Part of a small language model's weights: biases on query, key and value.
Each number is 500 + 25 x the weight over its row's rms, rounded and kept within 0 to 999. Layers, rows and columns count from 0. Numbers have three digits each. The size before them is the row's rms in percent of the matrix's.

# layer 11 MLP down, 128x320, rms 0.168, rows 17-104, columns 160-319
096:519512504509526491467533491518561579449492523496505457487532528506547493501490517520533490523505489511499486531487511460495503486494482487483506542497451556489550514534503512472500471456468554504492502496454483502502478514504517487473517497499529454496524539475468495499515481531449562456503524485524518498502523524541551534499516511497493503505532511520503523464499480463509516495468477528492483480473530568522510480476473507544490493486497513467517533522508513432519515466464478
145:520504491497487502487509499475515485501441513467492479471489543504506495500486493505512489522510517525480491493561520441503495472498508492488494470501500478570486477502533478495480472513494522458520513520511471473506459517553537493518457561479499486512554531495494500497507421541465462501471458522523467470494490472512550465500448511519507476506482459482505433496502525523542457467547489476548468513493499497475488531514525497507514480482494504497495489508506478503514510486503487
090:517485468514528475491492502486516550500539533532553513509494511505503520512491513492475533480492506500469500499494510449513518525497469516503462525458511503508482513543543470506560494526534526529503436470487528517502518470522467505484511510485481470477514490539521479507509487474514462455535526536532518478495461512502477506489478490552473529495563483499441542519479521530489431492465513487496530467474537496516513525471493496492523512538481480462486460515496510488481549474517506
087:473498476539516489503509484464490455508512503523528528504449517549552520473532524504500485450471500511545512457489515544487511526506491502442524537470487461493494494520481505529500507477443529509497474518488518542495503514507498482485487469495493533490506494476462427514532492491468500511511457512541532497485511511504494509506517464516495496514521514506467521472497493491473519545500494526476523464495448519492529525503526504526500484499526492553520509453527515482535483526509508
092:458484514512508473483511504463522483546451496487457553513501465465499464488487497503476431522483470494522480497494510503535534522524499535500492543520500555530527521513470479498535524525507519494466460524474495490497490476478486485495508474466508538525482490518484511502534505527519501542491505514496507511493483530514487470482531523554527526520434507529442495488492463531460535487487455526516476513522489505436493493488480486515499496533500516517507468472481527511522494479517540
100:472487489473452504516479463508558467544515500507522483511542494479497542507446470521509503462520496489546472488507455522438531492478486512528503484486472525491498482519454476509517544521501475490497502493472507506527471488513495515556531508487480501466518516514469496475508478530514505492502497470505497510518478516498502545507461534526487517514485498479445490478487461521479540437471550542522479524520566556509512525526526470480525532510520533504525514543489478483563484464528485
100:501491492504540492520493517469499511477489462489466508452528507524479513494470470514486491498488505497512528468499554481530536529498484514516552457498470490545505476491505516474526459494501528483478518506509490501560485494448495480490513525503486507467506468450536460489482479488519516523515461530467454460440481567503529489503505511479496506537512524462525510512478501520531498448494508461483483478527490513512486507503521504563478451562478503479477500470516523520507527490519469
095:491505541499492535520488535509518471520506506495506527516484504548542542509455502474530510491495487502515503493526505462492541480503525557463504481493492481539465466518497497465528483474509497521498457473500491482450423492532524474484510481493514462524507484503517494468531458513510539512481435480483471476503510506510523476486513465457500495491525537485522476492511466512516466515533524500547496483533551479502490551508509500525509457512515532503501496481556483493501491518507532
089:498554471487451470491486479487519448505473533502477508500521527504536496530495526498527519506474501499491505461480481499500519482502523493522484478499522498488529491498536482518491458484518508503532482492517506462495483490521522504486500475470482498497498509542491527526507493480510459539491517516507484512553469474488514528506495527504505482485484501468519466504487518517506514486492492491492440529485481479477500499466508542487488537491541500508499505581505490507512517503518473
094:506515485461520484474490474489491525513498477484513500526489507471503443502514507502427514488479514526509525529520496534498527530514554535473481467518483544461516491507533467487515514494539477509479466504492484507523513496501526533488523486487469509439507524514497543498500466488495479538525461463499534508534533519507516544554472528512491484495525497541470464480530514489539540498504498499528512519501506531496491517510513488439536503502452538484529540479498496511499518526509523
096:514524510500533499464548514559437491540483533513493519518509462523522522459468507492540490526489473496476459519498497504495515475525457488483471533517526502495501441496511510528482469485492480540485519526495466483528499467518517475502496471469507508484485506490509529534484531513514494479512493548529441527516548497458476491448525568486496526472491517491522519501481507513513481508497509494509492501525504467478489505491481457497545444483479485514513529504477562520527473466506509
096:509488518478534450486535447533534508478512445473512529504495510488471481470521526458533484485492477530500520480484461533479494459493491480467465488477523493487479502504506474520465470523513522493504514473531509481477482511495473504514485504520493471492515502471512452462520526493505548523468460499501524523511541529506457538497511500537497515540536449475499517484470481441499498504563537495485477474475496482494507467513507511481486531506511470469498501481483489518488466481542500
099:504522527545535487524497500524459502490494499518510480463514515464516536544560481533507486491521524511488478537497474501541561520519525506506524459465456433501507472493521475506512477495509503546502543483554507471478489508471517477489484451489537492482506548523485514438495462508518474505495493492505515524482489470478496532506499558456482530442519456522520522460456497532532488471482526474485511492474519528495463541495449519511510442479474509487546501521490489500482494502448481
095:465484517485533520491559477523511521498469509472471538551440516468513499539475506464496440506531512502512483506500497467515540494486509468492496477506511500461571488486502511521453515520497529508496546522513510531438493522500513481536482492476499546499479520512477512509505470473469483514475524454489486470487515510488468517524479473507517492502515490489503541484499514462535518492500463507506493458519446499495537511510513490495489441450458500532502475511470491468512497454481500
094:492454445538456537529534528476509524507460509518467481530519496464470482518515516479551518471522504540518519485528508453518510533533507554489468490514487518506503495548514490545472486538511505509441455492497520507469473495535517524517511520496513485512496500491496488471519477511489501531500436465523495499524511496465514516497518535498522480518509496491480524508510475494517547479452525460494478503471557475465502482478500498526485538509473478496511462496498502487456496462480514
095:498567499487528498557537512507469486500493521530460504530497480450423491523465477490518455512501455506533498512463478496486487484492524496494479488525525462515506494541529475493484430548497522503537470492490520469536479506504480463495500466504499509455555478517521465530502495499476476477519539556454494521484555497521485553512503485507501503537528461501477495506508519485470502492494491467500458488548493443481536490483504514496519519445506518513514486535496514550503516446524501
096:496493473477497480505518531512478454464488492483526474528489503542490554483491477521542519505490497521482484495513470523437467530545483519465532475441498494502456518494556494463485499539480416480492460484518484467463498532510529555493506461466497514517454511534460504487481472465482465496499488490465520502483497464526533501529540484450472479483461487500468474493499489518529460558497496538456509470486507444491545546522533508521522578526512514469481523481497533475475489469499501
092:511499519524483462505484497473517527479495504511453479520511515462478487539528503464495489527524508517481482482490501503478478458447485436508518478498502537507513487441484450535529493501467521525525473470501447516501505465478502519510545487503563488521501497513497455464469465496473514504537489499460514464510500521530516493507493489506498467481482536486461521455494510503513501536490494471576513559541504516462480516495450474471475534537492491505531502486509497496525536483526454
097:515503493497506497539473496492520498464498485470500504467531517504479512497472523492495480500521491439484525575482468513485406483488479503555483502517540470466473493476509482520469464488510483474502506509518526499462475537528495514514464516586524524446564468519525501514518464480465511492519484493488485496475436474528491474486500504514483469495482554459469491518507507497500491532484507526518466510520481501535485537490498487506495459501524476556491505496508509520534481525552510
096:471497503479522485497501532457491484489509534495523494452542503510499485508528529504497532560532518450488475468485543488473523457528441482445479571481514472490506498476458508487493461498534513498492512470497482477451491524551495477475491497495515448476507500508516532519506484478438522511508464495542486480514498476491562533468523506504487561508562507490478507498537494460489459533495518492459470480468465502470506472502504501514522465450498554466518496499498492518485460521464531
097:493470524510474471520478521531507470509476487513535494492476472473469493520526511497509503513480479467478497543500452481509566471495542504478524544506490494522521488530484512473524513507500489476557509503511484504495528451500483516519517476501541465516461478482444471431518482485466505477481503511448550528507495553488499513509519471525517487474531464469518491493441486463537521551474521522447511466494526524492475521507521521493509479467481500452474521508483511524447499492504512
103:527467496516462536526510472439492462531520544507508474479499482521508516495542497516502485566475524550499554500545488505474500477482494527530517475481512459519542471512485488507543485536546506508503451490514473520469488451505526532469500497564504495512553500554506532524477494511498487485471502487497506492503554510484501488549500493506518493486523521493514484468487488494504494490476505494504536523515522515518507540510503520525513517479529512513508517484547485463542492543542489
094:497539531506461522490485486468520519541535498515517496489471501463479466530514521496483534524539477506474473488484491437523472516534551509511511497527482522494527495511527489503507486495495553515546500512508486509526510489498457520482518470493448495453501537485521461529530514484483505457456526509477508502520470505527519510536515497518497515498563490473564509505477481463488482534524498536470490489502475512554504431495543499424487473516466475472493479539494485490500482515525502
100:517462511486502481538478527499524506516501513456508498467552491482452515442470473489494505506516480469544487485496476453496508503493503511510526461516478530481406544523468466510451538462516498495471492482506536507513532491538496466511485499512508483521511498512520466479513512525494525471487503480539514503443505486470543471536497529536483496515479497449530525514483494465521515500453531551494507485512457526511488520475513481496510480489494477468489519477490493513482488472540462
096:492503467529475482526473523525464494499540520536500504482495513519480453492482452467504504502493489497495500515496560509501493512527492485487509501482496483492510517555536493549507492483512527494496479505495475502473534551524565492466544511497515511524513521486461507480530507495480496446485514482514519508493477524485553526496495531573508458525502498482525544537564512492523539523466565478506487507526476478493469488514464505493435473542557457481499547537460532527492518577553507
093:539590502544508468481526483429527476490529516494532484461508518500506492497499504519525486503469535474524482525496489476477511507527524466488436484473512494546468496515503509516487525503526493510501507534465526523500521486505507497481527501534526497462488506504494482514497509506558494528466490519474448464510508491445535463453472524529492487521496492492489469536502508499572549513484510497507501544552541479469507509519471485462502538483518512504527490520506501526522518513506459
087:532519514458497476548493517546524512494513500456483501498447450511553517503501506484521492508534523510515526488467487481510519511491480493481497470495507515518486492503498454513498516507471500493484488503540491466453467461478517491551561468517490495519558492472538564519555490490529469486498530455535512468522538506532516505473486519498468506494552531509491540479520500527472490486467483554499492528488485471501509524492477498498497476490478499455451455446494498506468503511458499
089:524514515509457478495421532477534507493515481453482485516497505532505547518512485490510493486533521518484499541485499513438484482568520477482503503532505521492529491508527527526456498494572475472464458482491483517486509516493528528473499491515516484489475545485479494518534501474511472524500495444521496527476496478511522479488458484472488497501539510538519514529526538517495489488463560505430520498511523515505505486528493497460486494531487542488529465528506515471480535505489460
097:446482505513533505515500523484480466510502529490523505488522518498487520451504507485490525489492510509524471506534518503483492501506505445521511534522546500520501522503532451515516489486528506495538469466498493521505500509554505497502532495494494476493520507474450465483489486467501518504514524511521502528489506517487533458508465516559517488559490501496459495497509509514509481484495502489520475528465508542454499443484518478506524503515539511552509516486522466479531547511464496
102:495511491454488539459501518494495531502513498492471557502505482504492516480557487503513489472482498504506488517473504496482491445497492479493514516505479499500548500493547468475457512523532471508487491457511477500585458538469478503510488503457496545507481555510535454501507500485493534483476502527504499462539523505521517484496518499519474547460517490524512523522516464539511513527491485475506536523517495482516504516515538501480496532516532471495497495444499535522471537464516533
100:530485473485513502492529498508496506488496500535509517510504468495493463533497499447508550504527512487494544488493503479479501519523526498477480498479428495498495522473503499519491502487492542472534498495489509507468472480520517505445520495463497521448535530483461506527527490470499453476523493479487498480532486517535510540552483505486530508484486531501453506552518517491533493498505503516506456510512550472542540489498488481539491508502522513489480572530474503499493502529494515
123:517524534475507493513517498481527508478493458485479479480525496485513512511515472504510544469528519506561465490472522533454488495512520484498482514525486444463530501496518487485510510517506482503495466516516496453518495517504498531488534481511506531510495520472518483501493504468480476486498531524505505515484443487508526543519530501534543516516518501475447489539495495530527503499495528488469499478503514493467523504506514460479506520514514485491488503480521555494518513509467503
129:487500524477509492545493481506501500506533502496484566446482468523497497486521532470494473499510504459479535468529478462516483474520514496506516525472545498485509493510439477480509544527474498540486523479532517493501523488497535584478473542495499528491492539526480501477531510503496457519490472516517518477462475486495441505492490507534484477491500518499490549528539514489472495487490471483504473487500498515536555504506485476509418499502516474478517529478488504500511442507502483
095:495474471447478487449496488521487494486535503513560489484543482477474529551468528465499506529465520470484463480465505483510494484518434453504563479538476511459526504494491493535504495485470507516503539494483473501514536468512497469497505490499465502489519474471490491478544503489455514507525564498522480467520488493524518497483514517492507491456520479473482502515467521462539544499523479516478518500522508558508498476504445523505518468476533509543458511498509548466483460518448499
098:553515466562492538521506509545458468517516515545475500502495537520452501525469496479446490523498519567475499561540497518496452528463525517466478589446476440460477495515446480536508456510514499491512469468473510477529521495489510489529517482488502515472487473483481501497502514475454456497503492520514493497532515512505497475563490508466508510511482527462480527527471475508524496468503495498517505480521500529508497454468511496467506507508499500500521530460493486524517519486463491
095:514539522465518542462483507522538485499504498493516486539467487519560523498495517519496499515448482548486528477464493537495490528534530522504515481476513480501518499508507474510460516472480515492485513469494461544480531550509513521548497505541473499473507505482494509455527515455471504479509510498456495492509531453469487514511518489491507482484530485468522485515489480461474485521496517484474485507516523530552535479531509507554517533499528426502528518534539525450476554519504500
098:491449536556490514500456477509486500523500498534436510475471481501493521509501541501515494490516479479530518500550518520503532480494476487501505564519538494472488492497484526485439513509429484527479522522511523519478543516468538517506441506450512477522495497501507566494467490495481517510465539507509500502527475469498508522514477478489504548489509526514491522495460529494479483477465513513443531497493531484493495435506474506476486519497512585484530526519521502470514480486477504
096:488510498495526503516479505514495504491518545530498512536461509498514517485527470496519536502457527487508493515471477522531474476487526506480507520477533500537501490493510452511514501506476525474514492502549493518491529502457544515531481515520506522487532504455512471527527486459523434468499503541501487485525495517555510476506513460471496466498482468509483507537498515497491504553481501474483506482497493506535531504497520505521483543534515518526424485520557508453501504485475502
101:469515480528460537472452476475520477528508532473519544492467485509509511517460511460498448519506515509489556478514528495495499520511552479489507482508532520494487486490546504501475533484464517464446515509555510547518498505504504501476463500488448441498546509495498497481482481485512511503495474526437496507503492468490475537482523519545503500503523490479535524494498496516523504512489499501466506489477504510534522554537510484468502473483491464501486475492489479471484493508471504
102:479497516500495482499504521517528528487507467475505504489517462470490505446491452521529481518500485488477499488531487509560510515443501526463484496540522542492476470467472533475497487506503530499476547517516479505516515480453530507495471536502475491498523511520460473487486536503462488529523454493451470501511484538491474495466469501477526484491490557473500519519513510474464504472493516516498436516484534499506566534556493547485474501503526476508519507496495488496504450506467497
099:477456520486520489569522536529490512532518496466490481558488513512479462552446496512516517506537540512503509480520511551477491521505531475432433529544468488529489529489486499501492463438532523516523484500508531489503506492489491513490530475519505507530538480525518467477510486527489596478506499524519508478498503530501496473495470485527484480527476505469517492483492508529482502549533485486519444507505515501472500480510519513509516459497474497509526531472507478515507522483471536
093:410473464496506532495514491478460459506479475457543453506498493532476471464506486524519481498555523485480538439479466516477501528521465458487490476494494485503510477506516480522497512552527480527496512517505505505447494478503459503438511503466514554546554484501501465541507492500511498478504541542473550530518457495505529490456504509529495514480497513525506531481533479508494507487502456440521510517484501500494502513490507482500485474478510513491529480493481464545496482532543537
097:504544491486487470480510513546510501485511514482530476490502526549496468488466540472463514509495538508488519463462475510506489514487536529506521539462523494475496519487505501491530504487520490487493495489511520488509486494519558506506500509467491489488457479487466477522511528467492516533578507491488486526559508507519517529497480448534511478564502513460526531545532512504516514476468539480496476491511504429472484513514496497512500467486530548506469512524493487546521496474518568
100:538514470527451517487520427477501542504505542523529516431505519488473508470485511493504534461507488469490503529486530568510529513498516521511474455496480510480512471488506465506502511497477553517517528511475501493539446497526495464470492495491521527469546486521521525511548474461548508499521507520492467506499492480513520510491476502460497477479466526501496487465522529523466447437477535480491495458467513501515513486496449498508489534519509467485505526484537480482504467516458497
101:506510525509456511491494503473468480453495490500482504490510487492463519502502520472501491461514463469503472498509505497516496504508490460523493477523449487502506497551509493527469514484560538479478502492551516553496437502523464470491500423505561502494436485479506490506492503510469480475485481460466556506483493530514474471464484491532495499518489470524497479501523463546512499468493507477528505507486493469509491506509505482501479493504502506495470512496500494507505492519482507
112:470552496444542490529482515503463498552481469471486500527469518483513488492517471532489476543502494507476509494460510489513519512510543498486483489482466478466480486512535499504521512480532523493524500525504509488494502514478540478495518462524558533487483466535501493513492499515552461492534493511509486523526500516553465521505492510496495501499519505474481519499485528458488501553480509480494518453502474521495494502495532527524505491512483500476505472526498456479499487519516525
097:483530565494498498530505483536491527489459513511489518485557504482480517500518485455491521473491501512502497510498501501471500488496418478527482529506528518518533481539511521477499546477471501501515497517500507500496492516536485510500511486504512441501476508422496504518486472493477516531515501468470540508501515506503507502512537480511493474545455473484554495491482543494481502483495565532517459502495488517513448573498475476472527510461513508492513496528503524512468527478508486
099:491499539526494554450488495469489477476501485517490491512485503502469512515527471498511491526529492502495472492476503537538488488519500479501484497466497495511473470546497495528501487489478515487517503525485498473431533492444490472476428506518492502502531477519489508537493493502504503503462527542518524504503517507472484476503513474524508485528539508465451490472520459475489508474524517516487516490516497440459487443504495440512515544492500475506482503486518527470464493509505476
098:471495482492515479511555493517506434488547478477506491518417500518511490498459540494441509501522493498493486519511477478522528496466452550505506470479524469491560508497456504469540520500486518510530485505488454476507528498494532487505488474509487482515453506504489517479506508458495509486495466526490515446481521480497477535501515495535495534512517469528451510506527438523554507497505503528505525515507456505500511496516510473523481508500505474512505540441551507493484521531525466
109:511484467539471497514558515491544473478515518510483492513490524497503534506515502462472502482564495473487517499508498530560445517506477483503516499506458530491514525485494425508531500502471537482498502502455480493493504492507539495487502514536478471487479482494484504536481487508544516526485501436482490482498493503529448492513542511478497508496528563495514511448479501486492492519485469461500483526500465445497494466504476519495519506543491504461490490465485477516523507492493480
101:534518512492509487509503477461479464485504482522508497464482464555514509476480488511534491470486504483510497489523473461516470516486516536515542535479504467529526492518476503503499505506464467468516482541500506472518472492525529462549477491497504514520506502488471518461500493488466531519502512525485464495527512522429481476483474475521501531490458541457512476533485545514488493515495489523514516484531541479474484489494486517546452538522519491521529461492491536487505480514541488
092:475493486481491515477531498528504503547490489489505527565514511483524475480495486514449450466486488505477489490524429485520495516513526525490513493509513450493529547495537477522538524492527461489499498489501518491520558486470473501503521496472492456474500510499498491497506488509549485500487477508466505524448509517508469503540487489463475495501466486509496493505497530520498521501539549492514499476475467529527507540486468459474480488480451528441500479510518484484498548464470517
100:453520485506491501520547480492501515481507477491483470518535512457503518475486496536460532512497512556492483487462438529497474521477535458503478485500477547449514466503502467496491486502465487499521564499535513490524555497560492471502479512556461453455501527501496493464478517529556531511525467482481533515536513554498511518509507497531526491505441509480561506521520483489459492548534499530519485490513552494474456509464495482472527515533492536509478507511521546543513523527532490
095:537544502551475485508483508527487500512525477511494505510491454531490509520483528505530472496494500542466515509517536504483461489506528465478498519475502507491530503483512490461475485499493528464506555533524462517498548493496462493494483502488517490457469510499446516478476509498536529482493456508488489485509519472522481468552496492486503523501523460511521468464510535506498520503510516462453472504510504535498509519510481494509483461482489460526494440511538469510453525552517549
094:455467495488498503500468485522499515489529490541441483485511448505508516510527497510507522475498526492468471431524494485504459497511496443509497531506488518521517488545544473457532503515488445510463488519440508469500501511496498505532538502523557509500517493520507483496461458512491516505479467464471513553522439502538545468485468491532488494519511512514469530515505527533493496496478493494484477489501543467517484488472501520526499484515460498527530457468493504505496542468498497
099:517491469511478463499508516542494497481506490457510483512532464497491492517514501483508529487471488506486434512520474513531501501456486517532496486510493468500515490493436512432485517511511470502483507520496470496524503492505501544483460522504502514494522490477493528511478512442488478486500560538556532473531511462508481482495527470517538501484500437484516513497505485510470457555463515544479493482498495493493512480524496499508520482511498489505512485471507472491500519488446511
095:519505540495475533539523480517485476510487497482472442467487500488543481503496527552494487506481507508475461487465505484526544491506487535475517488529460465482538466475479491487476489487538527512528537468528523489477520505485536498473488484489484509502486504500476474526574502515480542480473495527486479457530466543483490527543498540474515516490562529537505492468483462497497493524487527515496500496459478496534527484505515483504484446450487542468522471504456469509464466513481492
096:512470446512467488509543523467528484499501502490467480510495517512471514507506480511488455547515497509533489507488463534475490519522515489491462452548500504476506475455497523520478472517488508537492530520498500494492483508465523478518478522533480502465506501488499499523514536499499517513494508530507459474464507535473487495495505474459513449493477501490502502476521495533500465507527445501522474479526544537539529494509496491467519468506499476496479478458509555498525472498476489
094:510477507484516503472460497470492490492465510506490489473492481503502537539542502520504490473486455491516571497524478552491485505479550542540484546483526503513466479498503532464445519525495467503513508529494500495492510500510551460495510499474435458496471504507517441451500529503505514495539490532503541547452505523461497503486515500473528493488503476486474492489488488500534505521504525536488531465457482472507484489524486476497506493535508518476514471483527532551502487527492516
092:476413498505535482511489521490450493466528514496503520516537494504471493496501511521532532488494492520484484518523498507497513473467471458465509529504493501462513538493498509523503498446500432512475481531481456486538475514498503470467507483501500498460508487533496492478449496508528461488460526498514486499483514512531475561456507480463499494525504497482540527512501500500474531517492545571515499486495523469561470500519533527521522454492479527520477527520489481489480490508497540
106:498536459514471494473485513512510503526518473496468508521526511504478494483510498495512519547522503508487467502509511456515514509491477475507517535435490491502516537510505546487495501519502514526514519514498472493466489490502551498525497546505521467499521524523489497531469499483500494529471475479453489495513458467518494466477496553503527472508531487475501473489493561521519488483505493479496532495486515546543488521507491524477508534480509533481477515518507511491488526483491549
097:550526507494468495540482503538521490513464517471498469473505501513457489510499482473449513495534495486502509452471536510491440480526504500504462474511490518516503512495498478522508509508509487537447504475506510480507493479492481508525503518478454488472533434542484458522481507470457519493478478484515518511491534479498483528491516494506504521531517510518497507488507479480526566534464485478504508530515528464487493478456475530453535511512503510465502468459509488547492498485527555
101:484501486572485551470505506509532499523549486503505510506484513477447523486510486509503521463518538504476519498473514457518458536544491509492491535529509472537500485543502549520497520484494524529516507482483504485527517490551530510539457502488490510542516472477478509488454515490510522540484453487519520566500471485477483526506496489520524490467514512486482465471527496520504512494520480517467500522490486494443551537528500504515487484475461552518505475509523511475496489502517479
094:497483505444492445490497526556509514535499505501490513503453494504489505480507475462519483546535491510509478482455531508497517541530477523468502513509457526496471478468491497536526494456460499449505509501533524546461545486513498532493491465508517546493550462487480498507452473477496485467509514493500475491444512498460498525511518479459514504493478489499524516482496517516503500502463521474526484485486489505538508504533506517553460496565493517485504512476524458491510499519498510
097:497492477496483533546486536502524496502506492481522497513529491552500482521509486491476496520519481495513503477486462515461522519496533572528508498480508485516498501518531512493511451459516454451500507522510507526484502508492570542533461476496494503502480499523540491491496514457482523513468505478487476511497512504540510495499504471462480478455506460519503463499542564483534493472486516515496516546476475478502518502480497454508515521497503486536484451512479465508458496469449499
136:508498499497507500484467525500530486464501526529539468512511496473536498424525464474465528433499566477511484488547494518456478536529516461487472517498495473475495521455488504515453472500503490528465560503553524522512521501514507521465420509511519496487502487470505485525518496484485502492491479486496496499525532493466490507480472491522479502511457522501515526500524485506537493537480497491520497516492510487498506495538529505529475532532462498498471568491523529466487498492500473
097:488483513449489473496510509490503524519534492501528482490490493506524500505522508513492483492487500516482473459534481516534513445443548491527481475488491502500483523478517484490484505501515529518485482495536503516502547527517494480468496495483524498530489483502509529489490557528522483513480489465467480496477484521544524467538520517484489440479471530491537515532517483473534475461466496479469532504476503484521490487528494486484528448501511473500501502497513485504502502477474502
157:463473501532494463537484542497473492523454461492510479514516496486483516485468467480503509511538505506500489501510500487494493499518499531524543512494512529495484546470529451512496564497512503508500523496488498507508482552469494491545510522535515515512503583514476474485504519512491494528453489476524504508527472495471516477501497503514546495572516461478502453515527471520491446473541473486512492500464486479488490484498545485536549475480452504517494456521470458544502523509458471
087:526553497508530457472524518542510490487530494495468519519493498459491477498505491542520492507522544523469500517523529496501529507475456487486470471524488466533517473460501478443506545479512540492562511500505493500509477486508472519476477487500492479498483501492454469541500516475469509466517510497477502478527474519478465484493491472512543519500518503515457478471496532497484455466477491444529437486460552497539498433525516461508525539519511513505490534480486525542510539527498486
095:552543485523500471430502506507495500493453449493492501471458507464545500509475497504474526473473469502516504483508494464507479535506540455490488514499515500483445475553521519452511495515504463517492511524462509503471493522525463461501492510462491475491486482439513519469505503486499507508482505530464464503502526511519507481537489515495503473479483521516480484512489531497469485536481492449493478469500496496467491454491503488473504537566491513487498503533504483518500449474448517
104:520513459520514475511472542502497507534488487450516559503466528524481495535492521501503534491474525530497543488542480483499492519490516491524521485535476481513486511452509489468510445517492476453497508500513503508512533518459527535493531475511537490439551522479534521485510517506519491476476518507523500498508485485509552499512464510482508466515538487491457507492517526477488469481458521544492536515489487499517511495500523494462494453510519461491503495491504516486499506509488436
102:505496506514477494489486484519471514540471478500476514530447528524503499483516466512535465520517482474518514495467494546520532472488492486458461459531448557497497517497505498514515469477475512493499515499426538485488556470552456509494485522514449564462522506494467472470515527492534520482494519532483528501465496499455497493477520482465505453520507458484460513533525515516485557482494546460545492506573497520510471486500495519509508478490510460517512492501498495503453493530470484
102:461528495545482458520536488507459487490538506487488512502509507511506476454486467478512537518516507475486448506473522508518500509448498506503512512519477496477492526505508475525519521461476547486530515477545505484453536472479503463501445517517511501503511498485474496449540486460459523479485505494524491519505485503546547506509478396472501468488458500503459492481519479471536482492531489480525491540475467471486482488477484480511477454479489500529505502498490538507523522511514552
091:463490495458487554474519460533507512487507470470460488539501496510554502533466527508514485506464465505466486494510502537516504486513494508533498473483455535496465499512491533509483523501522528515491504430540501517456534492479523507486466521473536516476508520547535531508527464524478520446500502510514496480483526555501477516485538546482488509514538464526538501476474501459520493503506488514516519434457531504551508523513489455485515545483483513470507533486508507496534518551484499
096:501502486539499495494502505489533480521511488504518485485505481510473475489487512516518479495511487483499475526518493479513497534512516513511437464510560518532514476540503511489491532514565519505471496478476459542501496524487513490509560490497507503517518509512489456539468517532519502498493495480493471504477515526483481528478496524516484498489493558496530507491551496461457570501457523453500496466478527504531437525480488516477485486453529477479488512547528520492518492470489500
109:502499491498519491505489488532537533467462471513490527512514490496479457518461522516550516514530474478483486453456533533480487491519491456523495511473510513472475521457550470510503528471504515477531503533485483497521505487506520448461456468497503486524446509509499511475505475491479504491503507495508513478508479448473514540514544497533498490519517472496499508533456476503482534465481530488517504497473498495497529499478521490456480503484428488544510502482477483553499475513532512
095:479480501440499498502515535543525502473519541509468523490530548490511509489522483527507505513492511502491481451520472501493547482461493496437485521478520534535501477549540516485494476475489490496508481497497513504506529518504508532518494513477467493454482530528511525510554497505551583519501498516538473502497500456539539513442482507491503490532525512498493520533498474475487482496506448495509482481507467500511440518492545462519516512527482461521469505560511518500504515504518463
101:532492498502520491456472496486517538470528507495513506449508492453515496484523509478507467506524540491511507515500523556450495499558505494498476495490493500475482488488517539459519480471513486545544493457522507483520484554486460505481541501490478490495494486474534508489508539479483502479492489520508529521526514484466520529487493495561489469518500514502520471509509487493521487494532533554489509501510532482531520493504474512508485519499544508492518514523451453504475454471557522
095:480466454495487504513473493515484509500463487481499511523503478559494518487530502468483478505461524522504484527534493519500505503522537498502517494532493520518492537507498506555460479480521449493494446531492511468520511495515532474452495488469517518511500487508529491488500550499490517494475527568502531519481507531480490471494456513468488479517541499496478501534561436479512489529525500485522473480508534501509515535508504501533581496465487476425499476490511431490513496484475544
093:486461521492500505503536491513466480468470491512488506477493465531493527504485498539519432482453458483502515515483508504495562463511517511480510479460493454527516518510508516534525526506557502482543524523475492452487546510479507526494514472479493545488496518490523493518498509446492518524520482495519527531464490479547485449477496502481511486512513486522483500480522552504512500497508509486521499512468515536506480506467542477492523538495523516493477494494512500511505510513466500
096:489508510459515489506496538502473472469494513439466473497500466502461476511473506472475490472529509534463480483504479534549521520548507504452537526479521539534576502503495501512509521509539482482512505462487526471510484512474511491508501481508507471463469499483493520498521486519495507463503498503461498518501510487501459494523484529464537529500510487567495490494511508496512486518509469483473488518527513510502475487491521523491493451519533501465517548457462565510521506491466498
105:505512555494520508454471483534457500506500503499510455504525499519519479531508493532490508467510513493509487510509456528518471506550524487519506534507503493489484509458494498494455502450495496498567531447523517481471537499516517513480523491488481530528529516456506493499504462457518490479498507472513475538524508530463526526481463557458498505476523507504509502494474468500496487534508545487479533486444484488494526506501498473496509521508494455473511509495522483500474529483545475
100:471518522484491512513487509523474488473488474472465558530473477499513516485504487488498517453470466506518501499495505492475512512478474503511500494487502505472444526519481502532499511465536503502503580511487495510512478528538515504484467489544517514541486510501518513484515512524511526499509467488495505524522510529475465478481469466499474507517468501485484533509470551484506467494496487517531516551510494495524472453482482486513487569512509559502528496472442486527476426505512479
098:497528475520527486495478500565470486540464479484488472489518447505478529484490552481475505486534486520484481532501516518483503513500568458485473478474512492477492508521530477522524480541496498514461507482471456483514512463491505531528472481490524478485443507463495529498518550453470510493521513498493486538520521510529507518447513524503518506509507498469505504525479537498521521534477506492480520498497510516476525515492487476504510536438419514489507524537513494511497463470491512
096:532536525465502539502495482501518487463536481476495492521499511479491502522496537488515486537483501507481524484481477474461507475497497488518502547502529474504478483484494499485451464517486474552499494528477491506485557529514540468490478508496473506511491537497516512475497535468482504468521510510457501471498495492524497469521500488462485509479529485495503498459482506470531490498496568551433527479498517488485528476519495530509508505457495477563538506504544492512530529522507470
094:485476480506527543476508512527523487484498529508470544494499521491480475501485535491540492480484510540492466474544486505433522458477468517471526498456476481479476472467524512521498556527523499501491495474511458538503483475494518486452522505510534483516503522484530509506504506450484497484471519527492469503477508487492491518499478502493513563495489509477506516485501484493504490475496515490483496539437515493492489502510495491508458500523487472475472534506500538483526495504525553
097:490502558497476502488518564519503471494472481474509491504494454516506512523513558498471530461526522466498476478496528471473496512502463514538479517533495518520524475435483501497490497490515521496489491466518459499540519512483496458478491515505435541492494536508492506504510528483500494520502518509492498508544472493482451481548485443492523521488512516497486494478499507508511503483498498509518498461478504506484474482484537468519481469491494532504530477464471535526504540516510501
093:524509516479493512470492509467469517482476500505492472511508520482519503505510528489508444495492536528487534505482491506516557446456532510498526489467514461488499532527500496479508485514520464511510557504525508535517556453488562532501507499476484516501434516488515468529440453476464512480460517492468522505513511552450508529553494530505508504453496510499524477512494472511481487516493484539511493522508523476490526494490472502467480507484505512518518482466512532483460494503538549